Weights of a small transformer language model.
Size: 2 heads of 64, MLP 512 ReLU.
Each number is 500 + 25 x the weight over its row's rms, rounded and kept within 0 to 999. Layers, rows and columns count from 0. Numbers have three digits each. The size before them is the row's rms in percent of the matrix's.

# layer 10 MLP up, 512x128, rms 0.13, rows 506-511, columns 0-127
105:440523524496486483487496503544515474508500497517509504536511515513479500513447475466532504490508477534490541516472492453471475480512497509501491493466474477469500488527513467445525506511506491492528538484473532514498509504477518536499458531488547500526490520504463536547518518526509534488515504494444479552499512500482481504458523476532526445542484489495552492504523513484491475466539
092:498507479517494450482475547532486502497535518514479487466502510541497489525510470517481488473470530488466484498468520544519509500502555501449439494472458498457500515496507537522518516482489477484493561506536462502487503528493502536493535480444513498504536477489481504442488518506524481543498510461502499481525521465528541481475548508502484479509484504508497501483502549506494487463518
096:505523500524513496538492483500468532476483513504522510538526461470439486462449516466552526471494480488462520499484490487454506505453482511513486492495506509507495500517465465476508548491483463448478497517519473520543522531508511534520516482529535515517504510517458484482481487475476518476492548504490464519518513530510505513551523455497480539481473532463483496474514498536504494509541
094:522477487472558502527507535516501488525500529549531505519486519492485529518508530488518487528497485442457500496526497478535491492485515538501479532513528495485478547476485485473487514497507479474486536467527475520514472535465569514483477493440481502484451493504544483558519493493506459479488489489490533506461469546454551485494513492516499505485490517477514455494512498508501506483507
093:452496475507486493508525489481479543504490503500485494448512513546525494444448499530475542464497508494526514549548464472507519475503521505460457504501495497506524517511501487459492539514495519484513486543476475499552490531496489492487506505496456516473500430496478493565467480492490476455480480482500521494495481506548502563506517530530497509523491500508508493517508507464490508529481
107:503530467503510509499477542474482520488486525489477502461481516492526478502493502515564508473501526536518504525492469475519489475508541580458448484459531494513464455495487464493490531530500474522506554524522509478460497502474482500499486494456502521558520517508518530510500536482501512459543508470549502536525487498477525490501514533489498478530479488518469506506517474464483488489496
# layer 10 MLP down (transposed), 512x128, rms 0.0676, rows 506-511, columns 0-127
083:570487503512489489493481508450508533550469487493475501513489500536501479463531508511532479492516511482505454478482502475494489523483531485501487514520508512500482470497504478473518518513467506521509531511484553484507499462486465464439510515542490475494469532493452510538506491497508488506502509490533559514492527465522483492515435505545482510449496520541494478487504476477476533519554
082:518503488482512496508533460489489462478465509528504517546513496512508477526474483457527508461520468492504507515513510460483496521479492487490516498462500491467538429507500437517456526516486518481481516510469483494496482499483530488495463536535506504511499494524538511519525510525457490527492498518496495478525464565470503495504573516487497556547473514522532476481509461485512516470519
096:530498529462531527493495491502463527523521510480492555471475525549490467477478475508496482503509514531523493532481513503501512506468463471456467433487500516506501502497483504487524485538460515538491493538481520459513520525456536486464488471477494479571515468461520542552508490482496508504524508465458494467483506519495488514478513546486520474484539520510495498529505467506490505490525
088:435522501509470493498489503490488523514501548466435424490501515488485514507506513532478538492464532520516502530468491511495551465512503527513470491484482491516488512516515502526505502513528509523551499500499518453498505531519464498508508504564492505497496509540498499510504520491513527523480524519516479501495475503502481484458447525488471438488493463536458517545482495438510506507505
088:510539503508560470520509474551440504472491502520517431508481506504475512474487483492506558541505545475499488497496498485493505518491510496517546541539504465497497465487530528507511471502495527489508510499523499483472502488484520475535511484470493489564475472521474528508470507530475533498445505506451502480482503522469517519525520518477515452469507509483476523460471477488477524504525
106:482512502499493525500513504494526507483500481487510503558513541523493509514534484488496487500486524519479521456499496543515489497504533445524521491464478498490496545537506497557486469545506545489507417484452524518524495520521521508511442478550500519496500504506486524469505496507465499482472459508470531502523504492511488490473520506455442507449501479495463516531491512489533504454514